config = dict(
    num_hidden_layers=8,
    hidden_size=320,
    num_attention_heads=5,
    num_key_value_heads=5,
    head_dim=64,
    intermediate_size=640,
    vocab_size=32000,
    hidden_act='gelu',
    norm='layernorm',
    norm_place='pre',
    norm_eps=1e-05,
    positions='learned',
    qk_norm=False,
    attn_scale=0.125,
    bias='none',
    tie_word_embeddings=True,
    parallel_block=False,
    init='normal',
    init_std_qkv=0.0237,
    init_std_o=0.00593,
    init_std_up=0.0237,
    init_std_down=0.00593,
    init_out_by_depth=True,
    optimizer='soap_variant',
    learning_rate=0.00458,
    beta1=0.95,
    beta2=0.95,
    weight_decay=0.08,
    lr_head=0.00955,
    warmup_steps=200,
    schedule='wsd',
    decay_fraction=1.0,
    decay_shape='linear',
    final_lr_fraction=0.1,
    batch_tokens=262144,
    max_seq_len=1024,
    doc_mask=True,
    train_tokens=1107000000,
    max_steps=4223,
    dataset='wikipedia_en',
)
Each number is 500 + 40 x the weight over its row's rms, rounded and kept within 0 to 999. Layers, rows and columns count from 0. Numbers have three digits each. The size before them is the row's rms in percent of the matrix's.

# layer 4 MLP up, 640x320, rms 0.0968, rows 337-443, columns 64-127
098:500476562566449559551570531509472521533516541483507458489503545468497525455500531472555503433521462452559519526623496480546473511532386532538466514507514506482447479455528463504508454504549572
093:546496534529556473548523499562538494544481505492509466492534511479551510533502580417506503480598543568555456530482447518423448459469473477518495503530484509514495498470535440495428492419492484
102:520536495450460553509561543512458470444537465448464508511501512502494555446479531514523491481530504471478492500413460512453508487551475528530413523542476528578456464406520529536575575471505554
093:457505506496446439490525494451450451535530462524445534517543511529514492480510540457493524486481469453449514525495499490480507449557470455471537524456533470545540482493547441545425503469472472
092:502488504534560512511460458467500541483470518500632506487463438483558480493492496523494493440455477540454487536554458546464422465544485497546517541477496487588518544490507498528493482540442494
126:533469491455487537539468465508589490495526522552484499473448529510522487469474517492580513537470480516493484600482564609457573491489477448455502536464421482563581473534543552507501494511530538
081:554517497536477544478581509491508472475548509437506550516440496426546556439479508515503489499442471475506517465522475518617583485536434546381506503528525578559547524514472585530454413510541423
095:541522483371485512554415490499469529421567540455504544479504537499533450561542537429474480495494515554475552484437564534529517539496522504498484499439443465516437608481521530487534514514470520
093:501545448492443532477573516518539541549503473497510569527553542562479481506433505486462467540460478460442463465526543518495431496488469506522498531511551481531506482555436531540484483506526545
095:433452557480512500435498487468581485477507520489444541564441483588504499485507512495459464475558472517473438483431491487457571556461433507464500545491458483449479470571435552538524442580553434
108:557514499503498512507571497480629526512555477544456476486501559482493537404539520452513497530483494505530496509487546468490543472457457533484535500452456494524497538502539514518453523548510500
101:553505537524513497498477429530511490510481530482499506478468496483543509528505509412555502508467539516470492475438456468477519535458543522500546495539466513471441535571501534470451577521448509
102:587567494545522482572488531425486506507529470537519571462450532538549437546456494400514465485536437510501449465499556493508527482572466446490436505457479442481488459503511464467567497468467508
106:529540495567563523505481465587493532452450496497470513458468466524483558467511528461484465473425503495449411510511483512517483499483553545535518496444537489533559512506452447556556519506432549
102:541579582491564493521427527493467514535526527484502570479502458446509441441506507491485541469511458488461491477571548502512483444498536487524486461480525474484491438482502477481533449479404451
097:536440506427530410492469448517506495492539580496530443486491411510471498479461466479510498499508498495436478512514494472474410550553497505421588511531508518410516484499465494538492455479473491
088:451514506478512445531488474530451513482490559479450525578497509479514501551485480485536545535495468541512469519473522448499617519475506484527478517358467499495470506548491531512514451489499494
095:477565526483413505446443529505516459476501560450440458531505493473518438572482493540455488460513477453581493487563464503492451480506507450555432545493407590522488450513528561515440518460435463
097:525497571415507541441451484518488506487517506451493433563522454541470517555595467455477480541472503537496523456473425524573574571532492484509468476507595482436574482494441468485513522462550521
106:529526499424444535399502475549500482465497534426578537495468496555492509465467540476529437489485464472611527534500505462445463438512454494574479530499523484470491524543468570468483587489488448
111:476502537513556519546456458450523598419441468502500468459430486522519461459477500545478487503494450511506442513501503491618436473507491483550528456504481467474527535586482518435563538503543508
098:564486451489478525486508476529501479454528466492447506475469523526510475492521487506488536513511475489522451522477517454503546499531450562536436471465507493564480541452434464482541511600461438
110:519454565426450422443508537534499619522453418486494470547465500527526474533589479513578445523455476495517525623468454523490449552440509475463503477516556513449530483543477515511463497500507453
091:473497449536374491517567550516481494471461518564411476485483502503485443501489469494526517582495537486465508485543574546411506498536502527480495524491572489507474453596561509511583456482465502
082:563468484510517460453493449490480526487501516515551519480439557507589532475598476441603439520462523548484538491577440420528532501543485487555517540524486485514534504524531497510472509462400536
095:541498440553488546453536508482498544486506505434570432533465485460522449460550549492476535542480477482488476516410423560523527559529519532418475482525552469462506528487548501431520504511519494
077:513547492467436511489477476450505509500485526471540475459494434560562503478405574456557532490490509450561535527611455488505462514480493505500480463506506447497541500465481534470527474548481506
092:420473466560513479480527441515464525527547521567522494496503460530546529461576447500490542463457506543469469548493497560514508529462496510472489582459498563501523498524579540450501483525488477
100:450524516467501544544474537470484498483523567560453456513440520497497495459513474496562502435493481535507494500518509517506547463570459484488532560465562429588496469521536495501498485535435555
117:458465493434510566423457589556441439528597465514488461459483575539464481457496543527542550550516436453511502477572534458528519523552460512593485535459454506509496449528457474512518493493492452
092:497485530452578472557513494473531495403414547530484499516453505498542451558504528498553447502541491524503451631575513476471434451485543464484459549534478461500508500534514539532459511477511492
107:462537505512436427564579488563510500507503576477506499461508524478515514574526444502498488560519490567530437483480448520541527554507520540507469534368551455487474475400502470503544526478481511
103:479539550522550503478562513547554545508453492441479536518473485501484543533441574497441514576456519544452546515476433567545522443516521519487453505534479492460608477450468563474510470536498495
091:550513569552551528458475544490500580511472498458498542437414519538506497494554517489490481458459494525460474529514463507510489520541518470560489506487421501443441470551488529490544493451435512
115:442459455473489475524569507525498462489448552476447503434472521480479522577535491496522479477512527489455473544416524481425522406454436563548398461517422475427539539469487518414564594549497468
106:506459482480476543494459485498486469465540491439522480544509514498491561477471551498496480527373427502507451521463503541493514518539534516485519480546481503576510422522497516565490460483533469
095:570508567464469482449512484430544516445516515514422449491550499504564535576519510471440505410417457464514422507541531514521427510477542495475528579496537518538500439548467475551529525546521492
093:511452476473437439513449545536514484427424490494482513529493479613494530550468507455520546563504486491562513569450534471441540564464578528495550497581487550481561489489541442530494480505520390
105:548488515522476469522652530565529492489512534504463506524532522629554495582521552508471528491504534525451441545511488454469485455475468502450511461474490490504519443513505453486503468494500492
098:445513504451475467491514426446510467525500508558513486468492521509498497503465563454480590502557487498551532477530517537549503483407500565518460515596517502460463427520499453496474500511516474
085:501480529525543471431393505484480504374543508510487470467477505516479553564526458514467478496550521481401465558543528459570534453464475506421452494505508500512563521491592526473511442556597439
100:464508472550534450435467513528507499514528503478475403466494572482615576536525567510473487458489549482531478566544480496520550485448444501482521485498508472519432483498449452452519499453480511
122:448488537470525487522469488490487456443507510549482483460512498517485440444447477533473486429442480476457484518434458508462540528576490502581509491454539510503432546529532546506544526465452434
086:445484469515516542498512452469460492464499482460563474478501445558558503516497582418533442487507585479536504499523559556443423539521505485472555528484462477585487509529544533430421491527530540
085:464540538505476486547440528515538515502520504495485493465483409482493471546519452513407514520433514491573541471511485536549428507471490538539522488440466492445549497525518488541492477500488459
091:545398524570500541552513484522510494472511519515540485471573472527514529504556495478515494454403460495500465505477490503555460507527534506505464466443520494463452496586545405479547425483497547
098:509437528513489455550419504429566526527509551513511477499540460503509526502482567521446417529490484494502462459464475506593487507507506498464508487425503423532507463494449535478510542483501572
096:445448551491483488506539577473496486516487516489532552455495555536533512472427489469491520534487502514480516522464470580528533489508506463490553487453514531493376415537488409541507508513483520
099:438455525472477447532432455490506466401546605525507470521457576493503466511509459489520483509574487497521567469482503520535471499512410426489492493476564554452490515517471467546525604514583541
114:413530542456448464447605518535557548490500487479537493524509516555450525465501447522416460511546531534544521511478560470490436490468484578481459490559502505532453464486459460538558526507529522
116:476501474524504469483524466452483490509538489415514495536509547429442411523481485484497519488474477544407445504450515441511451489483509476487464498468542485547464459439456499470507565536517583
095:479421529486482476489523497475503463493550443504500496478507466530543490522497477555529467504511470480502503459501524490399464583474503546537516506526511486544515532453553451536469497487478474
105:534483527556521490527419476477484512498597485507539439460492521531527461536492457530521402487508558531475424513534509530470525503549501466526446443496543519492471495562477453515476454479530564
091:435511507451502434514514506461513534573434513525481515540523487472488475499577464454526480487479453463542533517487649495471566543513470492517569478525541497543494462483505479387521544508577479
101:440494541541500482518469560521428475587501423506536506478518449489464486431425498488454504499466507450501479494466520460551518468421509519499473478444528520541438483499515451504608497581566623
088:530474487380567479543497534527503491485528556447491484527456466519508583489522515512540456491554443501458492517540521507398503527533501521584523575483448518459462555516572499493515479499499469
098:492550505560469467437531417574437523585453575561504435502456459541548517568460532489463446501523495519506536593506491505525502463475512485491535464522475461478568468504570584461514545471521498
124:417554526530423517442561480532439519528488568437524475503486548502487536497533510507471482538473514495548454516471475449479551461456400485471511520522499532518546515556493475528514518513495457
098:502453545561465532552554482508490479424487456400534491484483446516539548494464524507431464510472479527448524489483485491518517521540498545427474427457511518463517486444505601598455468528550542
103:529474511378559529515491424515488471477504508526471526433512581519535483548464506506532554526552528557533441490491608522507545445457461510475552479486432468516501449539449498465478470449526487
080:460452445470516497501474454537552520501450463556467488442516546533500510453405448412483584517533521497551506472472443574501502511553524536544517466497448457538500552464488527517467514507521521
098:489495564503549428482498545480459491529478512527493492492473434541491480433520544429530483499471469600447456515570493485520542459421465464491437556459510441488488505510483498536444546517450443
109:503464469496561518434478501497513460434509518478470464531476436576473501487507430476506422486521448464453480517530492538478501586515436517573530473510464467494470499529397424472494458529457472
090:484494514514514473482538489518452448497509481532433514468511514524523447521479574550457513463465526432427491496532450493452486483459510481506490526482450543448492462452501509449516542534505565
108:511487512485540559601514512540523479492552470563530465476536561558534409518569465466506539482469493522545524496504499522518511462508607546544489391465528495509512442493535573450482578498481484
104:461554517493486430448461468436423567559436540477479461589508491510503539529442477541461428518448528398553497482474511488498500546473502517528464477480455483523516508465498475517539534547413503
107:519484552519539506505471565501481497479539493445436497434553489502475518510434598482442461486515497568579493505509525493508543518537433437537491493448507504504545518502517523514493548393467504
098:583526472435512447521408467495522538521518462515471501459508472552471459467408498469521486507469529488490488455561511549519559507459500433587560419511566435544473504568498462418487546476503455
087:530463474465395526527444438473539475541554486496487525527497560534465564484510478471433550463465578517503511464551536564498570527505485521494572446491562488542517488452513507484473541474442471
098:526475560471555524573521443529481469472474482503473443507483489606498506586523523483523438513541480536484501523549529474490483509521517453441461481540512456502517522491526471544506431481430496
105:503549526473504495468548596509438480515506467439408473518450498539541455491433515471473527533500518502529398491448533481559549555498549483523488497508497566456497526413497490505513508566520461
107:464502531489559452485531417493481500474440504560449506490526491522469504465514557504523472456564499510561492543481423503403472471449509508556519549489510469535502519500494493514536477532575522
109:542450534454418461501461589549455505480468488455521416539485530539492523487467592482475474521518551517477488542461533544537526465562519535533436494494536456473530433505533553584510476515469486
083:504536459491493514522548421432545540531469508449511485564507438490467465467495505530510537503527502480525491428482530536505363450497490469488575502464524463519531533478469464503499538523523537
101:468520458529509519497501447463554529531528464540467550538476501543482453485458489454515494466499553617497532447493432470506487454481488522459475462482485474487570507480488442439513502506447508
101:503546579507501436482508470545507469540438586494510532508494480503520450508551516494434566476529460494541473535488544502489530479525538525459492497536513544589523509439427543513533458540531495
106:484503511566496541503416520476415518548519525491506522486472513470509570487468511437468531523447461543493426488481468535458566484476517527524440492527534521462481507489448581489518500449514532
103:468497481577539448478493480509359480469554508504544530541491436524509505517470514473507447470492521509465441452557519498495524509539470424471554448487418504491487524534568534480442536486523495
077:476475530496437533548489537514469525517468471453523501483510476529421536524505495570457403451462512428581495516476456511483496458462481537456493442538535513484499626553506443523514535518505508
098:461465439476506469489510493528509464573448454502431517480541498514492431511525420528438461533474479478519543545479543495496569538509510488506537519441491556563503556514525460550502431444529504
098:508515569497600541590510463520557553499493483448457359461546537534528491427515485467537454492450483531525447564551495405453568431512439454494583473496518470494527544464468509456530434550474523
101:560583495626504509543474561462506505475507442467440479494455513569551423490406522492453530529475534483495515489546560531489563437444448479458544477496453476561459471567467495496510566561521524
098:486476582490414540539485456457490502528558482523500462524521475504581499515441452510559524524585500453525541488456507513477468558516522457506436468540556512512546509513600520543567450532532502
104:574469549488537500461538483458358544536505502440528501483453491519533539537451475505476495459474513445540512449549538493499501470453519513498470435499480514513513553489482481500455465504531563
112:459488518482513490550419550516499414559552465489459483445509471587473520485492531532478488504406389477543457546514451514570481545498474467526510497497491524443455528541542443588546462511503509
093:492507494467534467418471505498504443491446542483518471578537551527526516504467457539526484513531438389467458539572514517502518488506435528483482474499485501467476533563499510488510470513546494
102:482598472428491508511471529484480481484497506448448416484512487520472420521473520424576454506548431479481426443498500494538454541552478490579431480551528538454513482544592566429576466490515445
108:473554525436510470494508504474526501456468464480496556469574561453509590524467514488450434518553495537490501534529497481438540469546492503505463450488495569596485533519536474523504553468469413
095:458551524512548548469516448558492501480510473476503428522443505513516473410457479483466448555527484460443492466426464480481527481534596528464502502479522507447530513515507485507465529487516555
102:535645535434443555536469548493517456541528490565493571465461482494471503515432482480545481470535440521570503440452478525464541440497481552485504447511447486500466569449487538483510532546467514
080:537451474479469514489486488513467491585412567493528537495515415479469576454469550509478473549528494583469432535581518520505508506561464586553489440585489493502544503521539502473451535482458484
096:538493487471478527492446511465506505433496528458519556485474476511522508542467483532551493475415502504469510534474504535519475511545485487461556538454588477601496489450456500529516520576485492
088:483495463447464566451427483501511491449542465523518448489511454463472533571398534503522470519511551477462503479481602501515485496577464465565530492495456514484473478432431522541515564543462423
095:463526539568444539446474558499504480514505591512595501498423498467456424541588563546484523551549395526488516526496411538563576508556515489514500466473475469440441479520518504458527471512497481
111:466556545489499578511528436538481559436444527472510466409489515462503548516475503447454490485518485615478534505569543536535469490479479532460515484529478492539545541581501563554503432612507558
112:552449558510521507492480461559511539542495534475514478541437468549452488500468461504477521484487487496517451517474482431484481536520489490494457558590462514476519616508433513521451529537552548
099:529449514453519471497495447509449456499507499434510513472530376496481465498535487460447496482485529518555520561516441501488555479491552447459510546473412511499598461457496526464508437503524472
078:546526540509477511528484512439475470505523439469480557511484485488536544459524485464452521511515521434513531474614500548452547473492463514542460506557528470540513494583493491467557498531489530
095:459451463508560566533523482511477457413483522470525480482457440508512455517429492528463443513473476544553432514495552502482522493465562447442481479536541516455523515609481464523500466397505481
089:540480484510482558492459551548509554545509504522518572506475480518446475450531516483522438477553444456490479537523539471410570505489511519492534475465522480542486464536502512455491455495546496
120:489567517521508543455495521493455614472497533477543503476482552476492454546520435539509521498448465474463490504504471522509500496466495529515479560467473474519476494587506514512497561516471601
095:556432472544438519473472518476489470539497571565509521460485493522545497519505512480480387511471535487495512479548516544499509523505471456561450482453458540491474468564494445388533504401511512
086:528388491426464502491498578485461468525560487448467541494481502500467516543491469504494461537454461549440521453495505527520522514429459466533492518524569597517502516553474550528466537551503481
083:486556475576544535521519541517472491515393547452466487473545495459515551433474430531541522507443528530558482498522496469545516550547490501488541437540490501541484498474594450508500604453501488
090:503510513522499486499516555496508533472478471448457605487493453510518465403546520499564542492482538504497492486476544523533479489449509498544492473469521480483522449533554502516418524521502550
110:563542534525495474554428596536505496516533487554446465509498451459551520471486555446452482523424510556485448463465539553511513517525516441484492466503505432452412381548524455559459576484471489
101:520436571469520470541399487474490528481494527436462450503480485520508486500424445474516509509489533486560528457488474585574560490507483507495519535500493429517577504474486500571497500543552390
# layer 4 MLP down (transposed), 640x320, rms 0.101, rows 337-443, columns 64-127
098:438431515519473548446519482506525456509566473532565502523540493524426493559611419478483491584528524486467528482525538583443555486550404515478503529509557523471536493614432486517498495504530493
095:467433510555493458450565575468481525523553454499470462518478467443509500423472535456433556451406542525502454500513563486464532578503516547497525504496543544512468442535527434500503528562495492
108:462479516478526518491532488465558453481466504441493502480452417476468498441476551504485576529545519480492522452479549497512488426515459572474519423489562462532463525526479459518534465476508507
100:455509580567489471549487539551537488441523485468573442493506479511443550457572535493490541519383479518481440508439523497471524449555550490516462479502539492482492475525518520542536468462487564
106:489508604477500453493555527538492450536504505539369511474522521529470475461540505526494522516552431481514494475505582461473466525455555513493507456518487508454495488512502511446472552478534427
124:509457477498523557496554543537499475476450479420516520530436523475494462466505493510481436445503505528531545510495477476446502447438534502526517404522500424493505473558468502478415527521503497
091:576425545554494509481476517522533508515516543451504494493544527552470501492514523565482540512442441477526463457564432546540601512552514488563475485494508553447514507448493449508584498491513433
104:472549453444526430447512523485524545487469499469562512506519566422480518520469501452501557530479507507530509473470554501503475434425522561540559432513504493499554520471580491454506429508471483
105:534527570446553484503544449513498443440574541545588517496449500524548507546489471471537484513537579494558486482582488489495551499427490530572468412464475494461507519455518493472530487452528502
101:510494498523524500502497492412490448488553484536476485529580400467513571516526566526481567495507489547489487435438498479519477470555523464515468482493498536501529483458547513530525490504465462
122:421545508502465453538466536494535566511476555520516436533503471464483496571496530439446567478490473489604568504477558510565471538494510555470486526409446447499494513565535542542477429492421516
097:493522463500489540492444508532480550521529523593526551485527509492460557443501432539425457507557462442545473511552484485512522460483449478512491510483549447489437554461525534486495491566524573
099:411555510508493445438427530483501449532483486519519489533521473485541545458481482492577451473496413450476591518501463427553495500528500464556520535524482438465458464497514566513506535421486456
100:487428524497543501506496498441479507516432518482531444439510520453477540556564534436482491558516518486548466506509525511563454497500517475510482519569481541578531554510496459513516427491539549
093:441514516513518502447580458508492491518463532541501496515479477540501545496493530499512493466437552505418464549528560422431527508482411492466474515505448554508526549524494478505520478577485446
103:556620533523491510523544539475524500515496480466453514478463549512486461413516515433535501508532500512489508504490491518519571481508451526509478495489549391510506507476475519391500538452462502
095:488567493470502542544481437526484559539478534583549470486426489515511580474452536537512434446452511464561450477461504521509493545455500535461519431492557514517550418518471422491569500513505453
103:487516533536473530453517457556505457459540593467512544461532409479512524519468471481479487460506494514489499486497488491526535478441537495436523507529472466418444420430519502550515488509451512
097:493520493562523414526467480505500474494517513490480479590475513420498492578474544487502503488520470524491566555484471510476449516485504529500564541469421508440502543555532602480405528553510455
119:574585627453546482482499439444472493499500484464522522489513558503498426566509516556510469461472508482611578571521554532508487458494515404574546526445467528455492540504514489497547540461495526
113:594590533515509563558544486488484543575549484519544534505562498463484500490580422487397469474460435576536424490514455452493383480552506448476528457457452533503513504544524509492499502484516483
098:520497522432518519533533500487565489541556536476503460415514512491446520521460525430536448449543551518512451514486511516462493474511503530514539485504485458517494547484473514532529483524508402
116:498420482559543509446501436473498473479488468478460469498472560537559488482534417500518555519550476527499582513482480530489587497480478466526522442513495546504478507483482484514489517402561501
095:537541420509548486486482459519523556479513516510521555535517505585488566516452510585482487480515504525519512445526421388474512478530469517472469473482499436491551545471471493517409482501432468
095:553516453458514447546529530432485469458503474524448473562498506404549503516504498446518530505581524516493534490499655566472497496498479500547526575486402486557487521506560465514426488474517496
093:537459560448483497498519490486625479503514503588485495465458522471462512583493498531523539488538501517456519460521542572537524445513538489550530528515546434450488434488426486515497438510515468
099:566469515475499510536464534522539514472560538539493550603500512476494443525540480500478465546524461494495480473421532486457484493487491457468493520500483614504420505581566479542473434508617473
096:479496530507446472509455463507443540523474492457562568598477490460473529479459476532518522486446465499563502489443432547504563451493561430474435516518495493478538521475474549447461496477472594
097:509487493565527447513523541503464437472570552495478490461575545445505506517531520446502574499531519506423570487525443476528486521477478486543499461484467444487471530547491566520502546546463504
117:495491521532496472491475474447534564491518500523434587483505434516420530486393508575521530515449490493527497476492460556467531449583533476475503491551511493523590544484573519526505482464407513
097:489537526567417501479552527542518389533490518391509474474530522510514465491593498429487528491558480505490526513455561506605493520498528548499488450462609508491474458486504512562534477574523549
103:478565469475453439473529469413493507467524482474486500553479505531469454532459537504503491497528503470466581517564544459521535568487489460460413552448406524481517538503482526473470507460474447
096:515530467465487422573554499496483416542497442459505590481527520467504510462483494466527539485503523491543563505486535523539544484544457528477441503537494487479484486481536520453547515530464575
097:472531517532541449560493512489504462494461460561447443501509549528597530513497484516458518484511547388472545419488543527536578496513476454487445474397510530448482475406568560518528524514509509
111:569480504535480537484474501494477495471496435495495502532495503504541515486526427565521454502510471499515416554445434421469558531452529471520485575454505573539500449502504486486498464500507443
112:582485502509513464508517461463527485559500503575519442521414528487559535585468555476562446454509490476484462471477534487551452534446475506495503440469520489441403531556540497546483577563501487
095:459453480533568542483523533496577433573512509504522585532470519561455502465473491525519552545518473444497499491492470455515493492521434533498471531479503511467521504491503495458451523438482590
093:533534438539451515521473501475458508506523506475479512419492542502505474503521562471462560495457553549526405524402517535545530430516496507449472499455450468459422464485475491448553527568468600
104:560498487493528523562490541419476516462549490476571538463453474493536488497515470493532501469450505544427478529403572518512434517525525472544555515505477498515491475505440469467516551545547390
101:535530551533485486532585540479526463473556458469455511504518525527492489577543466417505560510527496470451527541509460463517520478514431518462516538485514496493419503497496526469483471559476511
087:500486532521502492502530512523454434491527410477513494523523596485567507576508493527451505473573572510518590482513381509631497565461509515523464456506463500478495474416466454543562537528489536
094:471525549515516527543487479419524541555573493492494521487492525455482503571519494572479525523468551450419515466469508489510489468479558503509456501472463454517477537399502463508487544457501514
113:510494480495505550463509466520459489601510502547519502544493466463443503485518495531511587530558471536541406437455448444500468481500544516562476546434523509499527529503549437514490459581486442
090:571488465507536376434462551464474506509531510526468530512501443474522509460524464486459471476530511471433515522579542486509549484507551427507557550575539505487572508522522490513549555565477489
083:584464521472522444540500551580456403495572576525482521527558570502448506580530431546553470575429558576516556511480484474523480535504486432520515478509521463461535468525571560577529523489503504
091:486538449577488482500476464487461535469541500543433509449476535529501557523570446445510542540508542504537541495487535511533482509497450502543565503436417471481542489512511525507556510461489522
095:518450428582542476508486545477567526631451486477495493504497520440483544549511524557604477516554520519516515486522500493544437528556489474472480449527499491522595524534498497463494538490444511
102:529450472441452496496437539484620538476575410528481504547425462529566468478541515563490489479519441489459432482454490521518506518482519507545571470526557481529558443517484452462427471551512460
096:498464574504523532536453506518507511504428482469446519573513425477496508469457496513555476524489538480427544562515455461460537531494503459479480566500458456543492479562521523451487453458493419
109:446559503503500444542542551535539526498496485549535460486519565513521532527490529464547451472432506570548546508480439463461469550452485559492433496461529473576506520504524492433557512477562521
107:453515474523487487435459537514472503523511483482527505560565544498444460509574489524513505556502545546462521463471463439428567528546543495455508443500532441540580483493518398498550512501536492
093:530559537453509494461483514524520537482505556513478558505465539490494535493476424516485498478483481548512436564501553524569513475527502480514541518474535483464522452547423481441502516490565573
106:457403515480533461570513435542508488541510481553445451493493574472568547541550421434485445548431439472481531517568503491486477510529503513500482413489496500441511443556512467493458520526470484
088:581432455427499554496474488461511492466487436481492541494528515466529470525488474541483490475513542493478539493571356505413478510514523478510458545540491477446501509469440502515520447409484460
103:472494468543425503432504444508494517463558551454485441493507419497477536521522454533481484453576465501481414460532456457500503539512454505419512505531545456455516521455450539518503514568422494
091:503463525571511525460484460619447487569459489502539466537478494478536549459458516528490525476538534497545470458438565484601533539463551462469399462458510492554476465438448470533499458555415585
105:478446477464505487522510545518501568488493572520540438534537475432492503523451530502495494520513501595502502566561468521582452472515544527462452509513528425550564555520475458517510545454440465
139:444458493522447488488548495542511550540477524442504494550510599444523499517550543487584547563492580570518502529455522492536477434495450519493559445491466533490521493547492513450524484463524507
105:486466468487483515394504473513514522438525419482476496473502466499545548509490508480510555494511404529497468488510466472468502545470502511492538494523458509469536486499497563529379519496539548
110:510528472539465415451496508443526500506525445483552500514504480495445606520476570521470514540469535500523490490417479452505420427417465441445518532454527482508525476494470539554381459484533489
085:590528513523528484521484541469490521461574561522511542548436456467522518538574516537555451533521476510492501526586543414483484480465470504509545563476502499509525456517524485475516538565456552
101:526535517506458588451550479548512470436498424519569533482494521509519433505554541449516512507536520529499472503529488441467523520481488539542563521490520507495480455559440437462545510437492470
097:533571507413481516521516499515493531481500519536544531488480520509529426485493509485476510475478508524589542420471439523524470540535554533552475483476525491455460557487477560547575570491530485
094:457440468413483569512438461459570584538463530546497471485483506456469480420518477474535438389470464512479509509489620508527526522458476522480454479499459491510543531477478486576458561557513453
111:510536482505466479426500457478450526486478582454506532620473493465444568516455512548569447509522514397508516474469525477449534529512396427411420560558501539480476559536556506535468400526543506
103:459485472488485447525511443560514510486418572546513520542491525512486453453491461513470531522453512486509550489448417472466418550524523526500494502529535552451541500558445555427534486508511494
111:439459460528514488539524514507522495553471457552512515508554510514461495526501435507445557510522483437544500519495490435531461555463508429478482472566515463472541520449591578525509504515508400
095:543464487553584535438514502532521465488480523566430406449503505497444584500557509437523507522511470549551520480539561482532498455517462529376451509513519531482445476496460477619464513481479515
082:522458507537437481542466425476502506534570507548543508480522436433511558503475522503509517540482489526454439458461492529512543590504538413519515523486473507476525532459508447556564559488495472
096:512565459484467492519496426454501508540512494488516453415464507512488444406458514532491517497501486527586392489493433511550593439540519511539520499526495506516525386454568522512556481469520494
096:467445472389474507514442573505485474503496496502482529539496458487516494433386519575511471468505520485502542454459559500532498561493581506445447470555490556471458534474543505514430525446484454
098:495491550465478506423527479557464545532567587486504497526472576472484471506460448493536530467452529479438519471515456467522554534441470472465474512484469486407470454545501471504462497598492486
098:451466497514470535416496495480565549555483511417499594526518504515518446519476459485494560484483480529497489465409542534525457514473465493536577506494495511539488513495536473478533520546497503
072:490506412507506407525538529458461504491517530501528429506504513469398463547491566441560513581448507471494526474447518493526503512509499492487457543556462545510397470439540435479558492485495430
101:512485555467448507535521518503505501476535484434432421415432466527465502479517470442519470457515501515460537524519599581525476488557581464475493479537536473462506459486571459507482487510520469
096:438501458421463547509533511495413554436481500489466493516512517536489583428503530548507477536465532482524548494528512491515445458515488515517472490515520502472564566403482466518506474482485578
105:473442539445536498564513471410543548497411411509496493494521458475458492474500562505487503518503502486443531484481470498403462486489513502440499455412526436502476477454534523561499455458511496
107:481527527419450446445485503528545503505521453486537557521470470468475465496476456514501538512474505495521555526453522495484507564546590490473424469504515538580580482453506485464500480545517534
082:536469528456596539552501564507559475488522465557582503525518521488434504580492481499547505496502555480458529487558504369554481532545511496464550498503475557486396484502525516495532506539505473
106:516543534443498531505513489426416530501498479459429528507491481506494488538483510572456525485457533482543508521440493590580545444434547429513505435537534503448505519514487467518494441574584490
108:457444447501558497427512519483522474557500430497505487449518577472468543458549517493544567560524509550460525489474474484498532462553495482509562449463482467546522545469525535444542563460521534
102:523461518508459572467496469464484517481523519489472450513524542496442442427462444432398509528568418557489525524517435504443541543461499516463517464471517451439404486487423520518548439434491445
101:490490463433506515436516538482471526490538502468510526500540529529471452476569499482531520481513530617460516539594470484377439558556515525500477502526494531550594558508456477456519427431569547
097:533495470547505486532435452488494553463556540473493440481588429423505501494478518439505533519496484487545480477472529484499565543456479431543456460497510415457443509515464463528508528583486533
113:573506583537504461579523556477500502503459406503517602549482443466482469508529491500558500491427528504495532517465419465466508477553501554481509506556501464506476476629469509538507388482455476
094:467438510493510545549481480488499469466565468520496510537552484459532451494483537436514486444503530544417566513449554513504425555554447497450566494491532514498532471512480506535492394488478514
099:546419498651542514541500476558551489504493445463605531476559566480451468451504483546442531541507476515524528579463452504460504468514557534496556509497486496568477456477457483524481500511508578
117:461512500510474561515484546528514538494503499430575452530550395508541514441493562494479505565512508530561536509521479459461488469512484565526457423503424537484517485525454484547475491484433470
106:495527556486422491470514447527511488519465584571490500540529535500553518508516566519471513561491499440492410508549444543534492462475493551526452514461529466498521507547563516457504439446475488
108:544457476506508550518441522533431502535517489491506517590560494513457518504505456450475475513500462486565465540533495461482493503516476527507576466482442440516520472461443474436472424505495490
084:514539448425522509476494536458488517527584533498471462555496521491473499485463510463574534505492497443468560419391461456557463517473587467497529544494510518519512478427535501541532550523417497
089:473467495531530431487550515530504522553455498503526523499465571576498490494472485443548404520576505453463521521485472488445544499496504530505494469559491487441496522475603500488398526395521475
085:444478492486474507486561451548533520636441474584576419474535517448469487546506502529552525507469460496487510483538519516531527515421473527442532486507480466521465469435462436508534443388458440
092:477504460471459500502511543507498484479465474502465512526460499580542627554436484399520426478496502475531449490531503537479519522530470508454406572448566500479551523518535490542494530425542570
093:470432530498576488575487529476541462606526450517430439549565463469547529462484491432506524460479540534486522499498531475490491476464559513570580470477473398538479469479472495515548492509513464
117:529516497459498517507495498485517482504477513477470532424463540381447506435471477544515501499518600568518517479540535525492473494489520505557501538519486516503484500488505542486493488631527526
106:516501469497457429501457598474483495464506512445501522530584501484475518536519531531483500518469465551578503546440518549544545546485527491505494525560472406425483577494470492534428521551505482
073:525455453431548466467518485484489499498546541500469493483474559504463490538497518427559394482499528484464459558521493466478527518481471486482537515495407537490447455495508514492537492531540467
100:494506523434469492479502507482540473450555537539505531506562508557458576555565474524491568451519443472487519531529456567480517521481516491612514490483472515387463542495511574543521543484556485
095:509514495519549550509456493429511463468478473477498529459530509475517529535528501630421573408533471525573539535533484551570456491515488507487535511509495524540447577580513453600494534512514533
109:532494470547473442447427559543412511526481474537445484431548459494466516417475434452529475521544560460542517429504560487522435431596506544483475588509455458462463542534451491539576470480528550
101:458488516550501503467431538516529453518473484534544475474507503581510508488428441476469461498507410482478536443512483546492479466532517514505580509557584609523493593470472445460539488546518448
107:525578493501454461437517497498505552485451546549515472462494508457499545426525511467455544481504470469529527521553531418560440406471558535552486502482510444483562510475525549503517558471482530
083:512437426484487402509445546494513534480484483483559531571472532489465450502474513520573492493530434451483506472536550490509521456544557528474464533477464535509506493455536467522532454537529471
099:596499467501479500438418482465536501433556506564546430464507471479487542583554470510581443482472484498537505492586400511478535504523461527527490479539491537504512555496499538572589508590534448
104:526515500454501440423428464493497558533442490477519555469423547484434506523447518460524474505501489558468472538496516521503473464544480556567509457535487399522472411443485516485513509535459459
107:580537463398418545427458548432507558472497578520468550489476518492504496569455478535493523525490477468502522472463555505460466559420555645468498568471458554504494483543463542498491493555542507